Weights of a small GPT-style language model, trained from scratch on English Wikipedia: 8 layers, biases.
Each number is 500 + 40 x the weight over the matrix's rms, rounded and kept within 0 to 999. Layers, rows and columns count from 0. Numbers have three digits each.

# layer 2 MLP up, 3072x768, rms 0.103, rows 1093-1126, columns 480-575
482492475520512446489530545492461551490461496498540524531409515459479461583575484492423432448477490468435583531503469523500441530490544492441501426556535420503472542493470458515493473480523584523497560541492494504432457538542487435510425527499458487542523482433508486520494468503420509491
445489522492543449508483516460524526512501491526481463496489564527544445470504505553599561484538474548478555504516487439516463457494495529546497549492534511446421462530505403491476491514449540514479548496542511507530538546440567461494458416549494523487525465469443507499513548536417521475
606505540467481480464498497494497521494514486488503573503512545576529492560475457477503445485437564481525458485553527572455506449512588481518542449483469508494395483468537498476451521500574468433460555488516504452535537481488469546405550478495517520496464536556498526491500412491497562549
540526517575513545514537536514516500521559450483484518524475514512481476504444537435486551500537589495504486484510477489496582525518570487559472512546576508540502522504501525532506480497445515574455489509521511562521490482516532504513488456489507504540496490491462507479500557571417532511
521496539564504546482545494489589467541489453505464529467543512470462522498524535513532486519528539516574524438525520480515524436486498506478427542503452509518485546540466496466459502528469497443527438529524556562512521438482554453518521499477428491481473465554438580480494510505493540525
543483522498472497480504540520465531522433529522498488610478482535514537493486479546515460500520457465490456502495487521475463545557499555445469493500518484503475500508520511482499563514531496543520502545555508490492535491511506476498492530455520479536436475438478495537483550507515490525
545461426466494496458496543580502491508478518491493468491497522482543492573480457583572499502458546468572530523450456538448527440517519450511508502518486539523482490449603523551478509520522545487462498438503501479552503500508521484479531450494539576562528522440557531525506478512518553543
502506447584425536486516442480547471546497496533531462491436481418537550521468519511457543530487538439512484466489476490515495474505435502545489444506537525482522559464516503508536483446504510462505536455541464529540469548446501501494507525533476480478495468564506502439476454532492518514
457458482507473531522480512541549530504534531455486466521503506569549566466508532493591502539426414444562554472507594547450487504511529527432474533485526468421497510473524511595514507435502493586567503510518508473499499517509474504514438515439516504544523516462553562537545491478491508494
479512486450518487490489520506573489506573534507389526558503483529504519509484465559466502517491524480507469508532484458483471467531514499481515501481497578452522518455565486482546510461458432526528517455503488540449467491575507470454529501488502501465482479497438464454463543507514464525
492469558457447476478489461533478479438594519420472523537450502452394499499470478469471472546424510498560475429464536460508436497577523503472495530563568519487530523437521464455451504493509485470499608489442546468511541455530490503499517492504493514497462510478498503479504482479460535596
437469420490452430535583496520505560509475529560496537511425533472548574439509559533455493490467390476531488475512482459521474434461518486556583506478539487519546540548474526482436474524558524611591471545382560542483548526452509564561565453431501490467475535528524538562548511542580493478
516474471434500486498563444484492515474497522425459463466517476480511479466513501491472542479446540442540519528425423569463498463481576538470481480518474370585498524475495550483529440539523599479377476454411577512481566571452509535508464517542494527520583421585376467533437483525554441552
475459528485505558483477521500464530458473446558522507545531584505552483591477554462558551538554487482481526460544515498435547402494465459524442440573454475432432592501601577564549457431522482508441460516519515549514539478464499476513552517532516496483502543558457547480527503519447479487
441492484450476492447487485471492548491526495465513504501550485527519434488417579497486565495475492539568518500454496519559478555480494458521525477491497505619501438584505498456566509490512575521529538530532507602500519584592591480532484500512417485512513570485550516583534545541506428415
521461547553477477479541525561544525464532449526481536493497499496481486457469534542427486522489458400494489570511508558553536547528501495515473459482495434545451465491510497474508461408532560436455516472491527439462407616479518529575543496426554510514521488530530483553350525492417419464
473493536551515544522521548480470542465554501491487509472446544421518459427477516470518416418491516487548492543521417545479515501566518446454507481458514501502544506534533485510502515483494505507556569526471543529495505538542554492487523555519530465504427466483541484524522462563517516514
452505484475567544538529528588496505552476543521545589465461516493504477538459524514474497449546569517488444432500509523505483557440536536537517493572474550480519474528496482530453531471454550503555477541538552504519543445514540573487497353475505525555416461466506505488475478482465506420
398430453449422482509463460474459511493515516521542460531542498528531496403475511499415496496527526503586506488575480533454486499477511487537536514506574512511471540445563480464485466467457519498442460409565498437521456538509501505556617513515515494555502412472514471570487588448507559529
463511509495534527460469481478518489480476505530484451452473479482516527515491521538516584427459487528541489503455483499414507518444454492544511506464466530446503568512517504511465470555548492519493447508448496522473481495479453523579477429499507466502500483522530481553486484469575504478
481485498532518446532494548442485572524491546502448499527465458509431538484578555535484540539542505478462447464541522534531512522497483558445543500524491487569463586505521452525539496437546495471444453451480427489477403430460560546447473524486542587532503472510470493535495499502550479512
497535538482454540536547443577540545455436538511515421414541484480457529495508505474576517467455459510508496628560483495512491543500524510561458434523509637445543552502515391541458488460539474470541501567587501516523444501526436495490510536493443473462583492502567460486555440521497495485
453494511533441507458402521529491527500496496539462458454570488479514468504481502447544530480511500493477421483508455392576539462586473549545509448529478572560534506580480482485445416533583510460549573534503521516542461474482505512492521533459516559457524511546540382483483447477509466469
508541480454508516533518556471539474487532479421456543511499509440482518531531455517512448478469546454528485447541469528529463567517458442429520480489518539507540563451461538540481505468497478496487462517494486443434504475479578518563488539476482554526529465454521507444507485490490508559
454472569492581529536465515535499488442469481511414519483575576497582553481593556403516503518504495497518493516579405497479499468530450516467489473545505509505487550467451569465468550513499427435482560504538506558494486425477535489510531462452611479465532498499572425432523488525538460488
534404469467499516493500528534517531556414501544477461485510499566467510472433504521415504501593512522508476557525449487500525469466464464497464514555481520484472508506469438547437478459476417514507437467459479482485488501513494503535505503506458495508442435482538514503556508515463467519
531513523435446536527461522534474505504549523485509457481524558457504486521439560490506448509451458526492445523491450494571492449413558523548549532446525529471445444543464513462451527508514505399465447480423516431516474512549447520486480531473486467464506518496492529504541485503493484551
455520457533492520583539540595520513556451538485510574495555482601600494483545451519476554586519573488518480392455556460494477511481522452536556547447519494443567409492451414528523481490542483553537521606450550468602447475511437528477547566572503420522548559437554395427555508463582576482
453537506508451546557525485505528491562471528478454480544512491519434546486513509500488479442512457523530500485493547504581486470503472512538467529540523485461496492470457441486545463527464437464517459514501538510556426521525457501541486466449440530416465503465410507483573486417369488510
453539538513560464503487519458466535498556456504501553523471428525458493541528504513458503533438555538524498499501511443527482502555488483469520598569464488543440520551521499501489531519538481512503474485465498488478533533523459508531470418542489476570517455522492475510497497496504529438
455426525478499522482512526575500459572494521463476519453504521542568430484542492550493572494477475475535450458486560529543463453441503471509458531493484466489461527482474550452494459470518462492403468485534511411442464515501462506546497484544557521503500504485473558478508517521433472546
510460532548568513414504497576434427532576463485476551488498530424473495495474492482519468514522491488544518478494502498495497556493493460459518506497504465513463481509450545483458497439532517420475472472493500538423501519507532558492528492501514480519525510501504507502537512506496558513
510495508499427469536479493539498557475579551536511492492491480489551517496470527475534487539517489564494534482560517492470502524502454469495484477493446551539510496519516523469477508503548512524551462417499454467429538429531468562433503506526532531470476510501450522456538482507589443548
465508487454564509481502488453535491545512454546486545448492533521509514466415514488538467554485475510534469542484496514503519487568540535523483483418438487462462505520486550494555490521456593493476510487556438491486496491458510512568613500540550490503522518506496509470526556447569514500
# layer 2 MLP down (transposed), 3072x768, rms 0.15, rows 1093-1126, columns 480-575
444444537580496515524528538541500439466531489445527439572495497540521495515518496474468475452474458431557535449433482418507506522420574484525471507432447589476457516470478393472502577433598529466536459441550554514424563575527531484487468575492489466435481472486499405470479549494491369496
552455517480498534500566505598438518484497505510543509476491458528440514436487496447424532460482584474486547455506457548488444481471522510474528564510549525519563526530500503460529526481547505511497525443465524549485514488495511473484509531542450482474534490435442512452493483494523445520
542563465467555569470490465540510545529567458477530547475493475533518443466475515464533499524477499493508500521432506562506454532465442464538572445503534504508522459438556522495478558505503502501514492527519526478525521458494484523476482583520455441498447441512498528519522469468496496419
538443521535491607543489447542499530549580458498506457480516456417534600527471433427480477482450467456518518461572497477442508515544598495464545556519465434460466503524464543529430525450492497538557479517534496475521473465565453517454527470523495476526493455513508571540502507553460475512
455497452499467446478557496493475545489499462513536510517500522598499427468435379544534470430470537516516516499532462530504467462504473541519567498510480507510508503431499489541546448600554537489530568535466491488470431491501448499509454497492496547373482539500460474529534538441425499518
486445500497530527517495471548506530496502538577529519444502480445514469534550512471466520510490491547529516465476492523502490460491486436531515479533460477458505528543454513537449437530514495505464498509469489491538510469510496491531559522522500480466551553503491477528544485521497519454
533457533510582511469509520526541530461478470498450517484413456429462510501450517457557512465533581458492523533503528550509443483512498500491460523506467490489421444539492511442614544499533497524492494431521458511514534470475540498451447509528518488521533495503594481518475583533474495540
542513534442538533514512540536547512483483491480468521535494511520450462427499505484543431514536466558497529518490514527454462526488588443483444510494483487523525470506481469442446518555533508558547501497523501504454545483563509521506480514458497468517497562408430515527493505530527581442
399501477490508489499470544418559454553528549509492469520454478439495506450427572461549488406501538531470359473478545474448541512451472589487511563561537551487457438481437512520510523446531449554529464546513505471496469447521498534500514507472612524503498488536508462531495485458462488460
480518478473469584511531505517494529487538496461445517511536486527544515523526456456486496507518524549429418490456533532467569515460462508485431484474478500445470573471453521501525461503482431453507521479493528498475520525556513589404475457481451461511473497553514414461458524547574568486
477504497527551542459545524517531448508472515533467518411496550498548494551488510499563497484453478433537466492520484485475493489520540505503464571470447457499492539506533496532530541567450461502500481525533497483526489512434480444495514565458490478475557507515504502525492440523542511408
492492526532560525471536474480570530542464520502530538521490525554477426519540490489492469469432507534488451509491461489586517546494520516469493506463539569536457516525405528565514544504606451421527505452534436497468540462453537526538455441555601453440565450535531439505501483418524537507
468539480479517467506570498463463483504557484516423494505471338520564471479563516475488497475485544567502510516385517526516523513443433530472529486394439446531406506497540560510504530417578515548456464533467539502547606562515543414555533472486522512504493464475507404555496402421411459463
462530477471464492444483492464461524427458486574464509437491575521439493453394565541539454562506448468455420520518578558594577486517458474578603502551465512479528552477560531471497494420484428542559498513495422466501538507554573488518564570457427511478546481570515493443541460559441466400
425511481464480469541533531489510501464512459503444569501457557501520508464499467458500416436515481480482572453545567513519547477448433503512482462445489574455506570492451484494566577580467478567482514534438550535517495444486517570472517457527485495503481512474514503457579439387444550568
429512558526531559482572550504469536552480487525421551456495457466478579463483514466502508526530419501521473503465589456525417500456468445448482435504485459452500427568437571452533532535531573496464458546588451459532553526476540490453431490510488443524475534485469456559519568488450537470
479486513487523459520476504442586516482455518430522456434446513576587476455412524483545469532446520478495485475473496531578494438539520492498429490538499493517507438513492484534524533507498516510476433561467519472518526540439515502451450469574464525461402484515477452481473508429476494510
500463536524483461441470500519576508591548502452525502475468492493489527508541514497488526452430520460446501508516506522562489595490553496438503471506597483461492448518518464489507558505519455495458518479510511489539511459464488590475480536553537532546531512512569460507564504506570468514
519491544518505504508613543452500468490559490489448515444443576497474500495427450516488495439472415597518470451509529488509531448465505464552532537496425492498494505522450513541510517533515525479492556543509535538566514530486514544460492533477512486545514547565481544524525440523500400451
520531528456500525575474513511520477503477473493487530570493502509470510514575458484471517513457563415497532532497444449487528485535560486512459497487500476526553479454518518438539476459514566514518479449487530461491520562495514450442530506481485491559459510424431443472518559432548466578
460536467465490507530467477485483542506436464522493497496460517488453489430525503521458503546522482552474568475527453423541503504523489535548496536505483507558530426488549555438497477450430490467556505508496528476495563486536537517459477467550518484438438571497555467508592491502606490573
549516508482516550501504440539433505566428486530486508492489421504453549505520472472493515460424414544515460572543466435495498580621469562473516492462474566468523503501485534484445491454477498497455535509431477567495430504457408502588491501476456437505548467555465583465546455454557542576
544480508470545438517546485495528515484535455532591535437536495463547500551554471473509410487520496490408430519379444531475530521461412548535583563495495520483515509577559495506465553560487517561493511603523505473493455492509509531490446550427514429582524534512565486484432537475536462496
476487470516504455450490523538504467495558509583496619525526463601492448459509517488474448479478561506516462512471499505481528476467495526540487487525386536534485457471548472466458473429503520508447541492503524502519508509472465549465578510559494610517484487428432492441529446494530552502
540479503431481541469509483469549558539467461432461497552490520510458441546596534529558504442543435561494523501472511514436468470521586591484500554514512440439486482491480588490532481539532456517487503502466520452482487457517525566515575553489468485455500456477523531562487555446445480512
491465489495390525409464489532518541541583517511538506537477450536602536536464478479491483548538450553500534518541502476498420468476527443468541525499542548493437473515565534465508519493542476529475538519546533448486469535560459425452490498505516480493518465478473489442502497505499434512
549477468572491499479510479456488522512456487513466472494509521458473581499527446539508438529519552494475538513535474516536557509541505443482537477432441530558513503524574540371513433436457516560509440508518485485450438600566521481513523449479487494416505463547518462428470448559525550485
426528550461465505548470486551528512458581512442517499526619489480523555508476453525480474452527450525496576474456520448426565522439513522506531472510524466509588476435516548585579557489465580461466396520560599404494585475564569514468524539469577467522515487435566423441510468458548629560
512553509503493457552486552446497536537483485492488510560553486494499431553487497447490530444429531491557495547520450435544584493476556439469452510507527545499488505493537482496594518525421456515509472508531471515444500541456439418403525440445469536508427544505502438535518524501464518549
469507538364453534480483528518520477516507490528553485531527448506535557539465493455530564538541466493416431503489520598502473478536559523504498527507560494568525455542550472484466428490503488498485480541478560579446482385570563520551555542509546491498484539512488506470475491432527543517
502502503519488461492460423452494479478506496475489515493465503492486544405532503514512433422509582495544490552514488524503483466501489524491505424459542537547537510517482477511557468497546487565511497481426515541469540470422491518423464443517500477512482494514591457531530567553513539454
532546493484526526541487534486504456521500532506525505504550470504519525478528528471422513530571580509454543464495510450526543478503476567532501477520498507545483539429518564599534496513534465487519511531476486475518520506525520512491509485501543520473515471568503410527516485527442478485
438486589455511477461512523511529545536497505511533504525529464420518513496457471518486471544424479551514554527504517474515537505553514507429513522484504487462492521440603523527481503394460432564604536480544530506508535579543524501536536528521575523524523483477475532527497539496522525565
516438467478521485565519481503491500509508475499501464467490542509505555564532533534514512441564527475519482521431515494534548477531454450573465493517499478486484464450519494471479445575566539562504564592485516498497456460448448541489549523468483561569533457537595531533506440442486597542